Part of a small language model's weights.
Size: width 160, 4 heads of 32, MLP 448 SwiGLU, 9.96M parameters.
Architecture: rotary positions, no biases in attention or MLP.
Each number is 128 + 32 x the weight over its row's rms, rounded and kept within 0 to 255. Layers, rows and columns count from 0. The size above them is the row's rms in percent of the matrix's.

# layer 12 MLP up, 448x160, rms 0.0651, rows 18-32, columns 0-159
size [ 93  97  90  99 100  87 102 103  96 101  99 107 100  97 106]
[[ 90 148 132  84 125  95 139 113 162  45 174 128 148  66  97  77 176 154 121 157  93  96 109  99  80 105  96 152 134 160 114 110 150 146 128 112  57 192 145 157  87 161 133 111 139 144 153 151 113 136 146 102 115 124 113 146 129 138 105 138 129 221 118  62 135 196 100 125  77 137  98 112 100 161 135 115  98 198 141 169 124 140 118 162 103 109 120 112 130 164 124 171 114  93 155  98 158 139 183  95 128 182  74 171 100 129 116 162 158  93  73 162 160 155 104 108 122 180 138 121 132 123 133 139 133 138 132  74 148  87 127 161 155 130 153 187 106 172 119 127 169  71 200 168 134 140 142 198  94 127 166 141 105 167 103  80 160 120  98 117]
 [135 120 105 114 150 169  96  65 126 164 142 157 115  32 157 188 152 181 134 179 117 105 176 174 135 169 194 117 157  88 133  90 140 145 103 164 196  52 137 106 107 158 116 157  86 101  85  84 115  84 137  97 129 126 130  53 129 143 133 161 112 142 141 138 131 110 115 170 148 172 135 148 116 202 126 134 144  70  99 105 151 176 114 107 106 145 142 200  82 112 141 113 128 121 153 121 137 119 121  74 137  95 144 172 125 125 155 127 114 113 149 169 139 114 119 122 119 166 177 102 121  98  94 178 136 135 153 130 166  92 103 132 151  99 161  94  91 203  95 131 129 159  89 139 199 136 137 142 108  47 129 134 131 114 164 170 159 126 156  87]
 [112 122  97 107 119 159 108 136 165  93 132 155 110 124 158 110 157  89 136 117 107 132 117 146  90 150  96  73  77 157 144  93 142 195 144 143 109 182 114 150 128 136 157 146 110 165 167 122 123  93 133 122 127 108 120  82  78  99 127 109 148 135 148  91 130 201 152 144  76  95 139 194 134 128  85 110 117 148  89 144 123 112  90 151  32 124 114 176 112 117 139 127  89  85 179 151 135 126 122 137 131 163 141  98 127 148 116  71 104 123 129 142 102 125  81  95 136 206 120 113 195  90  98 151 169 115 166 139  63 149  65 134 182 179  74 134 125 174 133 189 189 100  79 168 149 140 184  97  54 144 158 124 125 134  83 134 166 176 103 151]
 [140 119 119 130  91 104 185  95 161 137  94 128 145 167  89 118 195 154 130 135 120 172 147 120 118 140 107  93 136 123 139 144  92 121 144 122 168 126 140 144 129 111  85 119 125 165 105 137 107  96 109 118  63  79 140 100 131 178 107 146 117 132 144 196 122 123 138  62 132 144 151 139  81 112 116 181 144 131 146 104 109 111 102  87  64 109 144  87 163  93 144  95 122 141  94  85 128 204 106 118 152 114 137 125 183 141 128 226 190 118 119 102 186 147 145 144  80 150 116 118 152  45 114 103 163  98 140 185 131 119 152 139 165 146 171  53  44 102 151 147 133 159 170  82 156 131 102 141  72  87 139 125 177 164 128  93  74  81  83 121]
 [171  80 113 138 175 163 115 176 168 157 111 175 164 189 125 139  84 118 119 129 151 101 174 135 211 156  94 124 133  99  97 108  80 202 124 100 107 103 112 136 206 171 157 142  97  94 147 178 155 104 100 134 161  62 125 167 127 152 139 171  63 130 133 174 115 134  73 108 165 179 128 146 112  92 127 151 175 124  71 109  73 163 174 120  86  80 100 109 119 141 120  74 116 144 163 100 166 133 119 132 105 133 129 179 129  51 116 142 158 121 109 161  95 132  91 171 153 128 157  63 140  97 147 121 118 152  78 167 106 153 169  92 114 134  93 112  97 178 134 105 100  87 142 190 132 154 120 128 126 126 124 154 156 149 135 131 139 164  97 160]
 [117  76 119 150 113  95  95  91 104  95 211  94 161 124 173  92 145 142 129  54 120 129  73  44  86 129 157  78 143 124 153 148 100 212 126 108 137 113 162 153 132 121 166 119 161 139 163 145 191  90 129  82 125 137 171 150 120 108 157 142 130 128 127 109  91 120 122 147 119 139 112 111 154 150 125 160 164 174 140  64 160 162 180  81 114  42 128 121 206 137  92 138 132 106  76 108 105  92  63 137 181 156 134 121 149 143  90 138 122 140 141 156 152 104 107 142  80 104 126 146 147 104 101 133 139 136 111 117 106 146 162 125 209 138 190 110 109 100  99  80 166 155 140  81  88 152  76 135 181 120 115 134 162 119 133  86  97 126 145 160]
 [ 62 128 124  80  98  99 180 121 129 107 144 132  77 134 175 142 117 145 150 191 146 165 107 166 119 125 109  95 185 168 132 149 183 182 183 137 146 170 165  99  65 130 134  62 176 101 126 109  97 191 111  50 114 155 173 141 120 153 122  68 147 152 131 172 149 101  92  97 126 154  99 124 109 107  93 121 210  90 146  96 126 133 123  84 170 130 100 164 114 154 120 120 150  87 149  84 189 150 110  98 174  55 105 114 124 159 116 121 144 116 140  92 109 146 112 113 123 115 112 102  92 125 158 130 133 181 170  76 116  71 146  76 122  93 170 126 150 183 158 166 181 152 107 130 177 120 109 104 139  99  76 110 110 117 125 140 112 113 126 113]
 [128 130 148 139 123 182 153 143  89 126 229 199 134 130 114 153  96  94 156 136 116 176 134 135 153 119 103 171 116  72 156 139 155 113  96 154 168 156 104 127 148 158 114 154  98 116  97 133 167 116 199  80 116 131  92 111 177 128 154 154 157 131  95 134  94 162  73 145  97 156 144 156  79 172 100  97 102 132 177 111 167 108 134 103 115 122 134 120  62 119 136 142 130 118  91  53 174 116 157 125 123 157 134 137  67 103 145 112 125 129  92 154 148 132 124 125 135 144 135 143  61 131 173 117 172 130  84 169 129 109  85 132 141  96 192  91 132 146 232 108 136 120 164 135 104 184 110 186  68 132  48 140 135  87 120 101 113  84 143 168]
 [ 87 186 145 113 161 155 114  62 154 148 103  74 159 104 142 123 113 111 148 139 120 186 129 120 105 108 143 156 105  63 157 144 141 124 126 173  94 204 105 123 133 127 150  97 138 170 133 131 139 154 143 106 138  92 149 100 174 158 121 110  62 156  33 106 160  64 131  70 157 110 126 139 145 191 115  67 145 144 147  53  89 168  91 103 106 162 112  99 127  94 162 135 154 128 173 106 165 169 135  86 116 139  88 115 121 192 143 133 136 152 103 105 104 123 149 128 136 122 155 133 148 105 102 152 188 107 161 116 193 130 157  96 135 177 146 148 111 112 204 127 160 117 151 129 110 120 151 145 151 129 169  87 127 142 112 113  87 135 153  16]
 [ 92 138 140 157 210 145 188 150 170 140 147 103 104 197 139 131 139 145 128 109 139 108  95 105 152 195 102  93 145 108 123 120 181 129 173 108 158 161 150 149  95 116 139 115 115 178 105  89 132  98 161  79 172 122 183 198 127 138 137 120 175 117 177 160  62  93  95 118 138  87  99  87 104 137 135 133  73 134  99 108 142 157 171 119 110  75 133  73 155 136 132 120 149 126 149 155 116 133 104 134 161  88 144 136 180 177 136  91 118 156 117 205 173 152  87 100 109 103 119 126  86 118 119 118 127 130 100  88 100 135 165 176 130 119  82 143 195 124 147 110 142 162 117 117 150  82 155 152 117  65  85  56  93 169 164  84 180 129 188 127]
 [141 161 112 136  83 124 110  89 123 142  50 125 155 114 141 101 132 105 111 147  64 174 118 176  49  69 104  81 156 147 125  84 120 168 171  93 158 160 183 140  89 115 182 124  98 125  96 121 133  64 111  93 107 181 156 217 108 115 136  43 111 119 113  86  96 134 124 117 136 124 182 135 163 126 113 149 193 161 145 163 117 155  86 138 132 152  84  99 132 158 137  95 132 122 101 116 150  86 113 153 186 152 120 111  84 125 164 164 159  90  99 158 119 158 153 136 125 148  95 118 169  98 133 150 120  74 109  74 121 104 133 151 170 129  91 138 149 167 132 120 151  87 155 137 106 133 187 136 162  70 166 156 114 138  99 122 111  41 142 104]
 [168 127 107  69 177  84 131 165 135 141 185 161 131 131 176 173 140  93 115 114 126  94 106 141 170 134 105 134 143  90 171  75  99 125 168 128 104 107 120 138 158 145 126 149  94 117 131 109 251  80 178 141 148 125 121 143 109 104 101 188 138  98  92  84 103 153 184  84 120 151 199 103  95 136 133 144  69  86  81 153  74 146 125 179 115 149 169  97 156 126  84  90 145 130 114 152 139  92  77 152 137 116 148  81  94 117  98 100 158 164 142 132 157 135 140 103 119 125 129 162 167  95 137 117 133 132  63 123 128 160 102  92 103 116 193 104  79 119 119 135 114 110 135 161 107 112 188 178 161 147 139 132 188 130 182 106 194 107 138  86]
 [109 100  91 116 160  89 145 104  95  99 173 136 120  77 127 145 164 173 124 139 143  86  81 105 158 170 125 121 171 164 167  81 120 134 154 128 113 180 120 157 150  93 134 133 131 166 150  88 189 117  97 169 103 188 111  81 114  94  87 159 163 159 130 133  78 118 146 146  31  96  90 144  58 133 145 135 148 176 194 114 128  95 138 106 139 114 120 123 185 140 133  94 154 132 136 111  80 134 187  70 135 179  99 130 144  99 109 152 120  96 152 149 184 206 123  97 170 147 174  95 116 121  76 168 183 129 139 124 131 164 115  96 121 139  78  93 196 166 119 135 131 170  97 116 130 121  99 117  95 132  99 124 174  67 146 144 144 116 125  76]
 [108  31 177 167 130 155  82 173  64 129 151 109 211 136 115  99 119 140 141  73 180 120 146  94  94  89 126 119 107 116 114  98 135 212 112 155  45 118  84 166 123 195 150 133 126  90 139  75  92 132 137 160 110  66 177 135 115 131 139 129 128  90 155  99 143 115 117 157 131 142 126 116  90 154 150 110 146 100 129 153  99  95 161 155  96 173  99 140 101 119 115 154 144 148 181  87 135 146  64 169 104 169 107  95 119 135 108 164  81 189 172 136 142 127 118 112 136 105 166 159 178 120  95 155 155 109 113 125 109 125 111 125 132 115 145 141  63 134 137 131  72 140 110 130 163  78 153  94  96 154 137 115 200 168 120 159 167 126 188 148]
 [180 152 128 111 116 107 129 147 169 125  87 124 155 125 153  88 164  87 136  95  98 157 162 106  64  58 137 119 144 105 124 109 104 169 143 146 104  82 120  78  71  98 114 122 107 135 144 171  94 105 146 148  94 179  75  96  92 101 211 101 138 170 131 165  88 172 133 160  87 118 119 110 147 147 137 112 176 218 171  90  66 141 137 100  81 148  82 135 130 152 166  71  91 174 100 107 173 132  90 113 113 149 144 119 146 122 119 133 118  87 174 118 168 138  50 129 167 184 121 124 163 114  88  56 123 121  93  95 127  89 141 146 155 117 151  91 149 178 143 140 157  92 138 119 123 117 139 114 159 115 146 167 175 141 122 175 139 129 201 133]]
# layer 12 MLP down (transposed), 448x160, rms 0.065, rows 18-31, columns 0-159
size [ 99  95  93  92 107  90 102 102  98  97 100 105  99  98]
[[ 94 173 133 162  82 162  96 141 101 148 100 118  81 151 113 160  60  96 114 126 157 112  74 145 130 128 153 154 152 122  84 127 147  89 155 161 178  84  89  84  80  78 102 147 105 144  99 125 146 117  79 154 172 138 163 182 151 119 134 115  97  65 161 124 123 112 130 103 144 119  93 101  97 122  67 125 100  90 169 101 102 160 139 173 105 126 168 145 112 134  91 129 133 122  84 176 117 109 132 117 122  71 158  51 138 154 119 164 152 148 160  88 138 129  77 113 145  93  99  94 127 163 120 140 102  78 108 116 120 142 124  67 110  88 117  87 137 149 114 147  90  65  65  97 139  65   9 115 149 162 134 119  56 128 165 126 115 152 122 125]
 [141 199 156 139 174 129 133 122  84 113 174 146 111  78 166 141 117  88 142 154 141 101  74 215  98  88 143 136 118  89 156  95 116 113 150 107  96 135  96 153 128 128 128 144 146 101 129 177 101 159 118 109 120 171 185 132 123 129  72  83 137 105  78 161  76 118 107  95 117 147 110 124 168 173 160  80  96  87  38 138  99 105  92 109 152 124 124 153 139  90 143 120 119 126 131 150 106 170 213 109 106 108 174 137 162 152 145 121 105 102 157 121 152 148  99 186 165 129 201 123 144  92  71 191  97  68 120 169 120  43 164  89 168 155 157 127 112 154 111 128 105 139 136 129  98 159 135 100 102  73 117  95 100 111  81  91 141 123 125 152]
 [111 232 144 179 166 165 112 135 135 173 116 101 107 179 111 119 136 173 171  80 153 166 103 117 182  87 133 216 139 135 130  98  83 103 149 129 138  78 112 149 133 125 101  97  88 114 134 128 144 165 146 111 136 156  88 183 109  94 154 121 139 126  70 161  75  92 168  84 160 162  80  66 113 101 167 136 194 104 160 109  45 130 136 111 155 179 141  98 189 142 132 195 160 135 103 139 147  92 110  87 121 133 134 117 149 132 142 168  97  94  95 160 170 142 129 110  98 101 125 126 135 157 131 110 124 103 121 116  97  88 172 108  97  84 116 151  91 127  99 115 128 140 128  57 173  81 156 162 130 109 150  99 107 146 194 156 140 144 122 117]
 [102 163 110 106 131 130 132 173  73 109 115 176 145 143 106  79 132 152 170 137 136  81  56  95 119 148 132 110 148 177 161 145 199 144 124 134 158 139  93 118 102 141 204 119 132 115 156 145 124 116 106 136  72  90 110 104 147 119 168 113 117 131 184 213  81 137 185  89 160  86 126 161 114 141  97 110 146  65 136 149 128 165  76 104  72 142 153 114 129  68 130 111 125 152  76 158 212 164 149 137  98 156 130 133 123 164 138 129  81 130 173  51  88 127 142 125 158 107 166 106 130 103  83 133 111 138 135 102 175 143  68 105 157 167 136  97 110 174 108 167 143  67  79 164 139 188 119 164 143 120 167  87 112 151 104 117 159 149 108 149]
 [146 127 142  91 186 123 157 185 130  94  90 153 152 144 113 114 131  94 121 137 139 127 151 112 151 151  53 157 172  54 108 114  85 165 136 129  85 112 120 100 126 133 119  82 122  83 166 118 115  65 122 109 152  88 139  45  81 169 122 143  90 144 118 144 115 102  64  91 122 117 134 163 136 155  91  95 120 121 112 140 114 107 183 101  97 135 132 161  82 178  76 107 101 135 127 174 105  77 121 156 110 156  38  92 153  87 105  91 154 123 114 102  67 158 130 125 118 143  79  94 116 144 112 170  88  60  56 163 160  84 124 101 107 129  76 114 119 104 156 120 100  96 116 149  96 132 191 156 103 106  85 169 119 121 127  84 122  88  75 122]
 [106  44 126 135  74  68 108 145  78 146  82 124 153 124  98 155  50 128 179 162 152 139  75 127 123 146 120 155  88 107 166 142 160 154 149  74 127 106  71 129 146 133 145 103 149 158  90  99  96 147 141 173 203 108 111 190 123 138  76 143  88 116  90 153 180 141 121 141 145 130 133 167  98 105 111 175 130 140 121 149 155 160 133 157 120 154 139 145  85 143 170 152 122 139 188  75 142 148 150 137  97  80 164 187 169 142 135 148 128 119 130  77 145 101 109 171 119 141  82  95 147 116 161  72 141 101  74 145 169 149  82 123 129 158  80 197 120 181 150 110 113 132 164 182 165 139  64 165  88 178 113 113 102 120 138 170 130 100 142 122]
 [132  47 161 124 177 149 180 169 117  92 160 117 166 140  46 106 168 184 109 128 107  73 130 200 157 131 130 151  99 162 107 117 160 126 145 152 136 153 173 202 100  90 143 122 121 128 154 145 104 180 153 102 112 114 104 143 127 125  88 120 116 146 117 115 188 136 153  36 105 122 173 117 195 115 155 135 152 162 114 112 127 129 146 157 166 134  48 125 139 143 215 137 146 180  99 104 175 146 102  90 134 114 107 149 137 183 123 161 110 139 124 159 132 115 187 103 102 134 125 134 115 108 101 180 139 111 137 126  72 154  51 124 149 130  72  76 131 116 108 166 163  91 131 126 123 130  86 150 136 137 183 109 124  64  85 108 130 124 131 117]
 [148 163 114 120 125 100  83 153  83 145 156 129 174 121 103 142 168 142 161 145  47 114 101  95 157 115 133 180 148 126 105 100  89 101 147  95 184 100 131 168 132 144 121 157  82 178 106  82  64 120 128  96 122 157  98 110 117 109 141 180 116 136 180 117 149 172 106 111 129  52 144 145 127 144  91 133 118 140 195  62  71 145 152  78  90 129 112 142 182 129  80 199 174 199 125  39 172  71  85  85 136  89  73 188 154 124 129  95 102 132 124 129 153 170  72 145 142 160 120 148 101  94 136 135 120 110 135 190 108 134 130  93 125 159 112 152 105 143 148 152  90 144 136 173 153 173 100 148 108 107 147 124 108 134 125 161 126 153 141 139]
 [205 106  82 155 122 107 171 157 138 148 167 118 141 147 150 118  65 161 123 144  87 183 124 123 159 125 137  73 135  89 174 141  91 112 126  57 137  98  79 128 115  95 164 144  85  99 169 162 128 223 145 114 127 120 110 164 145 149 131 164  96 120 165 128  97 176 163 110 123  42  99 144 128 103 153 166 150 139 120 154 146 104 142 123 132 118 104  71 124  84  84 143 126  89 206 149  89 154 124 135 123 187 122  91 159  95  98 138 135 122 170 137 123 161  76  97  87 141  94  80 151 129 108 110 151 152 132 113  98 129 139 154 120 180 197 151 154 135 116 146 102 129  98 110 112 147 111  70 131  95 146 124 180 187 164 133 183 118 156  46]
 [133 162 166 108 144  66 106 119 216 138 189 142 122  72  86 128 133 140 132 119 167 156 124 113 101 180 123 116 109 123 130 112  86 135 165 133 178 158 130 170 110 146  97 186 135  74 175 171 116 105 145  67 125 159 158 200 177  96 142 139 171 101 158 146 106 174 134  97 103  90 130  99 123 137 167 105 128 124 183 112 192  85 121  96 169 123  91 129  94  93 123  91 135 156 135 100 127 113 126 158  95 118 122 169 135 101 158 133 136 107 118 145 140 114  55 162 123 139 140 202 122 145 181 106  60 130 129  73 133 132 112 123 167 121  57 147 108  77 113 153 151 127 107 166 148 118 127 119  96 128 175 131 115 174 127 138  68  74 205  79]
 [138 108 137 133 157 119 147 119 144 122 123 135 104  71 156 127 159 111  90 171 109  94 140 130 124 109  79  89 119  59  66 172 117 190 228 176 141 128  78 132 114 116 212 118 103 134 134 120 159  91 144 129 141 126 109 158 152 170 126 192 151 150 154 137  83  67 153 157 159 107 125 133 129 111  89 130 112 127 179 148 115 124 101 104  90 115 106 127 140  70  77  87 115 102 167  53 154 150  63 133  81 151 177  79 116 151 122 186 102 144 123  90 125 188 109 113 107 163 158 109  82 114  79 159  94  75  60 141  71 129  85 108 130 128 131 135 129 115 155 165 146 119 140 121 113 174  94  87 147 135  88 107  97 118  90  80 111 101 116 105]
 [112  99 107 164 179 140 124 195 121 145 191  99 115 142 125 124 164 193  97 105  63  98  90 125 162 160 122 125 128 132  70 105 123 123  97 206 144 142 188 123 112 188 111 110 144  88 143  96 219  44  94 165 140 162 110 181 107 126 130 121 163 102 121 131 110  93 148 145 190  89  80 159 129  83 113 179 183  92 103 162 137 119 112  41 122 153 139  98 117 108  68  68 178 103 132 148  35 132  83 124 131 112 102 124 138 124  95 132  86 135 120 147 146 158 142 132 123 132 177 158 151 143 128  97 152  96  89 135 156 135 111  99 141 101 165 141 139 122 135 142  90  87 150 119 107  94 123 155 100 136 145 131 126 139 136  84 122 177 116 145]
 [109 158 158 150  65 121 130 155 146 163 130 154  74 151 116 187 128  82 112 115 172 134 151 160 132 105 107 127 131 116  81 156  65 144  95 181 150 111 110 132 119 108 184 108 134  96  92 120  86 144 144 140 139  96  96  52 117 106 175 112 102  96 184 128 128 121 131  47  86 178 109 123 100 151 100 160 135 103 138 161 144 157 131 161 154 144 161 127 153 126 109 162 150  95 121  61 146  77  49 150  78 115 167 134 193  90 147 190 108 164 172  83 136 105 148  75 125 105 127 111 211 135 155 135  79 123  96 132 107 176 159 117  95 135 124 133 124 152 167  85 128  95 101 146 102 105 135  87 175  93 138  85 165 136  80  75 104  99  92 151]
 [112 136 146 105 119  96 129 121  62 133  99 121 179 168  65 159 104 160 149 127 131 110 142 126 127 106 108 160 126 142 104 165 170 164 114 149  77 120  94 112 124 101 113 115 152  91 161 172 154 149 190 102 136 100 149 150 136 133 106 109  65 106 157 120 104 110  72 131  98 183 142  73 116 149 138  82 214  86 174 163 110 179 163  63 134 178  89 160 112  92 158 140  97 180 120 106  91 111 159 120 135 136  62 139  73  95 121 143  98 140 103 168 106 117 198 122 159 136  99 153  76  98 137 101 122 136 143 107 119 140 119 164  94 185  49  89 122 136 172  94 132 151 117  88 170 146 138 142 158 132 153 105 184 174 205 139 129 104 180 137]]
# layer 12 MLP gate, 448x160, rms 0.0652, rows 19-32, columns 0-159
size [101  84  99  92  95 109 104  99 106 109 108  96  99 103]
[[134 179  95 111 110 102 117 157  87 135 164 157  95 134 177 132 118 105 141 149  54  15  87  91 140 116 110  88 143  73 128 127  96 156  81  76 122 111 109 134 137 112 101 145 142  69 148 143 131 136  80 155 132  90 142 113 112 177 173 124 180 107 170 146 112  92 120 122 142 183  99 169 117 105 153 183 148 120 130 145 168 103  59 109 151  91  83 101 180 174  83 106  87 119  98 161 113 109 190 103 136 151 121 136 159 128 174 144  82 145 134 173 152  94 106 204 160 117 133 146 166 141 140  92  98 131 124 100  95  99 149 154 122 118  96 132 120 136 144 116 166 161 104  95 134 141 125  79 141  90 104 138  27  95  91 100 138 118 184 144]
 [ 99 145  89 173 172  95 156 118  75 156  98 133  67 125  62  97  86 106 177 108 131 170 118 130 113 109 113 129 148 129 142 137 169 120 142 185 133 165  71 112 148 118 139 143 111 104 117 122 134 114 159 126 100 117 115 210  34  73 110 121 165 102 101 113  70 128 118 112  96 130 147 157  86  80 113 141 103 123 147 162 105 104 152 141 142 137 101  86  91 149  93 120 131 118 154 126 141  88  79 105 188 109 111 142 227 100 119 137 168  89 123 163  94 171  87  90  93 147 100  92 120 140  95 116 100 172 145 110  71 144 175 177  90 142  95 104 113 147  69 116 141 118 128 111 159 127 129 128  93 122 132 124  89 122 231 128 178 138  96 182]
 [183  89 116 144 149 105 114 114 129  99 141  99 150 119 170 168 180 113  66  85 119 111 117 121 137  48 117 118 119  94 136 157 125 128 144 181 131  95 157 140 134 175 157  73 155 120 122 127 157 108  97 110 129 161 136  89 100 120 142 184 165 138 113 155 151 118 139 166  61 115  85  90 203  71 152 143 116 139 205 105 155  55 148 147 157 125 122 168 149 179 121  95 115 111 166 102  39  90 141 132 165  73 117 101 115 108 166 119 108 149 112 130 129  93 100 126 131 117 149 170 138  97 129 132 163  87 109 122  96 172 120 136 194  81  83 155 126 156 107  95 169 212 109 127  71 109 164  82  99 177 140 134 124 143  83 113 141 170  97 102]
 [144  97 173 140 136 158  89 135 109 156 160 153 120 148 149 125 111 129  92 118 154 197  89 179  82 104 113 135 101 160 133 135 127 149  30 101 172 202 189 113 194 160 127 154 131 151 110 120 127 131 127 144 148 152  95  87 106 141 165 158 164 151 123 112 149 152 147  79 131  85  54  87 114 144  64 114 108 125 151 133 139 187 102 111 147 127  91 135 127  74  94  69 162  86 137 143 156 114 110  77 174 139 156 117  80 137 127 130 131 146 156 171 135  70 147 117 109 185 112  99 114  90  97  81 155 120 155 183  89 113 130  83 112 160 132 165  87 167 140 174 162 125 119 143 154 174 234 149 143  87 127 138 132 110 144 154  86 100 123 151]
 [126 111 130 137 146 210 163 135 184 134  98 126 121 115 142 120 179 137 138 141 111 131 195  85 156 124 131 112 112  70 133 113 165 190 158 116 119 114 138  96 124 130 169 142 121  91 100 150 125 198 139 145 112 154 102  90 131 127 101 134 181 108 129 104  98 113 147 115  78 147 144  95 124 158 120  93 102 122 121 139 155 162 190  99 116 158 130 131 176 108 108 199 110 167 131  69 155 169 126 129 180  95  71 129  96  50 161 151  97 159 120 100 135  95  91  76  95 152 174 117  95  80 132 129  71 146 164 187  93 141 140 136  72 101 164 118  87  50 115  82 144 104  83  57  99 166 162 160 146 108 170 160 156 149 141  59 140 123 122 125]
 [178 168  56  95  75 126 106 144 106 135 130 108 128 159 162 111  94 133 171 141 134 146 127 134 182 140 149 103 131  67 127 177 121 130 138 120  90 131  74  47 123  76 111 171 154 175 115 131 118 127 162  83 175 143 116 134  96 159 143 140 108 161 122  94 162 158 157  91  94 147 125 130  89 130 148 146 127 134 171 143 152 108 130  64 170 107 128  76 120 190 157 121 103 132 117 109 125 155 143 168 160 166 136 116 108 149 144  96  98 103 135  70 121 150  96 158 136 129 142 111 163 112 140 142 104 163 128 135  87  34 130  81 113 124 124  88 145 132 151 112 196 141  80 192 184 156 165  96 138  79 136 198 143 138  87 119 178  94 193  44]
 [129  63 154 151 158 161 110 121 115 129 180 140 108  53 129 179 118 174 148  68 103 151 119 151  89 121 153 129 123  74  89 170 233 120  79 102 124  96 135 121 121 155 118 160 111 137 157 176 157 230 134 152 116 177 135 128 124 121 115 140  97  89  98 125 108 139 113 129 149 162 181  98 103 153 126 121 157  88 107 102 130 140 126 160 122 128 106  96 141  87 180 160 136 145 144 107 188 106 103 154 119 118 145  97 132 182 119 111  98 106 123 165 163 130 155  53 106  89  99 124 163 148 142 165 113 163  67 133  68 149 105 185 106  74 150 120 167 136 159  91 197 114 169 143 104 134 116 107 114  97 105 128 132 209 165 125 124  69 157 133]
 [154 110 118 124 147 147  74 125 116 144 124  64 185 125 122  99 171 122 175 177  97 112 112 125 119 112 122 110 135 135 130  79 112 150 118 163  73  95 166 128 127 126 183 122 161 116 117 137 112 136 187 155 102 119 159  78 129 172 138  75  80  82 135 127 104 136 100 172 172 142 175  85 174 134  95 124  98 144 140 171 157 136 157 135 138 155 158 174  64 159 151 120 125  71 181  78 101 128  96 108 104 149 124 100  93 145 159 108  76 116 126 164 165 137 107 130 133  87 121  95 164 157  88 172 185 158 171  96  81 123 149  84 151  95 122 167 102 155  87  84 106 115 149  95  87 180 159 219 105 108 172 186 108 173 144 143  66 113 167  92]
 [133  99 157 126  89 204 162  91 117 106 130  63  95 107  78 120 109 174 116 122 177 123  55 164 171 130 183 111  97 127  84 164 156 116  95  80 150 137 121 102 112 106 135 123 111 150 114 130 111 158 195 118 155 140  80  97 148 126  41  92 150 101 152 144 215 147  93 166 147 105  84 144 127 126 159 153  78 134 128 120 131  77 140 128 136 104 133 112 164  83 152 149  77 126 123 127  88  84 149 120 107 141 106  86 110 148  74 142 114 161 122 149 127 144 148 159 111  86 137 135 117  71 135 124 151 102 174 126 182 124  87 154 203  73 146  91 184 139  53 126 118 140 100 115 165  92 153 148 124 150  98 116 185 146 176 146  90 166  93 155]
 [ 63 133 134 140 116  96  93  93  52 122  79  78 123 121 136 153 115 179 126  82 127 110  72 170 107 122 131 140 131 145  88  82  92  83 133 115 116 134 187 102 155 140  86  96 137 120 109 150 143 163 152  87 102 139 167 138  75 113 146  94  76 100 121  60 149 179 150 133 115 130 157 126 147 106 108 164 143 138 126 169 113  97 104  93 122 158 119 153 105 113 147  82  71 112 154 134  99 143 199 120 174 122  90  79 145 107  86  94 131 161 105 123 147 146  98 151  92  66 132 102 141 173 170 135 155 134 145  93 170 133 158 139 114  74 146  63 206 141 121  88 124 109  68  88 117 131  92 139 101 187 140 104 130 142 157 117  86 175 201 198]
 [ 98 178 151  91 120  79  70 170 139  74  76 160  85  86 185 107 121  67 137 133 104 155  91 150 119 125 122 128 124 119 152 163 168 156  93 102 141 158 157 100 122 116  97 110 115 147 124 104 116 165  86  87 151 131  57 179  96 149 142 120 121 107 102 155 138  96 134 133 132 127 149 105  94 161 172  89 114  25 103  94 143 113 162 114 158 122 103  71 132 121 111 120 155 156 105 132 173 135 157  95 125 198 155 103 160  63 124 165 167 147 163 173 169  93 143 158  91 107 134 138 131 130 123 176  72  95 155 135 148  92 120 142 110 122 118 109 120  74 193 151 161  66 129 179 107 142 109 115 106 115 126  73  90 119  66 169  52 141 152 130]
 [140 106 115 168  40 144 156 121 143 157 132 121 181 171 134 112 121 113 148 164 157 120 141 119 154 176  76 101  85 164 140 185 176 140 152 136 160 147 140  79 186  99 116 147  61 141 143  86 144 139 137 109 135  92  65 115 138  88 152 117 133 156 136 172 129 107 131 148 135  96 127 121  41 105 137 141 101 106  82 141  77 127 148  99 145 149 171 104 130 158  77 150 101 151 121 109 131 141 117 148 120 148  98 103  64 129 153 129 152 196 105  89  21 138 100 111 141 147 110 189 135  91 157 102 116 158 139 109 174  90 127 141 129  89 138  76 123 114  93 148 164  75 150 106  67 174  73  71 178  72 162 161 148 120 140 149  89 144 130 132]
 [128  99 149 213  95 158 138 147  80 110 111 130 117 124 148  93 120 101 180 137  92 144 149 134  87  87 191 134  96 195 118  90  94 142 139  84 175  94 151 148 178 185 116  96 155 158 121 173  84 132 116 102 191 201  94  95  95 127 114 119 123 167  82 125  44 122 113 135 184  97 166  94 174 154 143 126  73 150 175 138 134  80 160 100  97  79 137  76 121 123 128 146  98 147 140 121 127 162  98 120 141  74 162 116 184 122 115  93 158 167 127 107 118 144 161  87 140  91 114  51 188 109 116 130  96 132 131 143 149 141  95  95 101 173 139 139 150 115 115  76 157 160 116  95  83 113 149  59 129  86  83 110 118 112 119 107 135 123 151 126]
 [143 121 171 128 105 153  73 143 147 158 144  87 138 159 111 176 101 146 113 107 202 136 112 123 198 164 172  93  95 128 114 146 137 157 143 120 140 118 115 114 139 171 108  75 184  86 142 103 145  84 119 159 130 189 134  86 100  76 162  88 115 131 105 162  82 103  90 111 130 105 135 121 114  88 133 146 143 117 101 127 172 122 138 140 134 131  95 151 171 117 124 143 107 129 139  83  74 188 189 150 142 103 109 181 183  95 122 130 105 140  67 179 202  97 153  33  85 167 102  98 106  95 153 183 203 101 120 110 136 105  83 179  86 135 124 107 155 108 144 124 100 120  96 130  75 140 100 137 164 160 111  99  85 127 184 175  89 133 129 111]]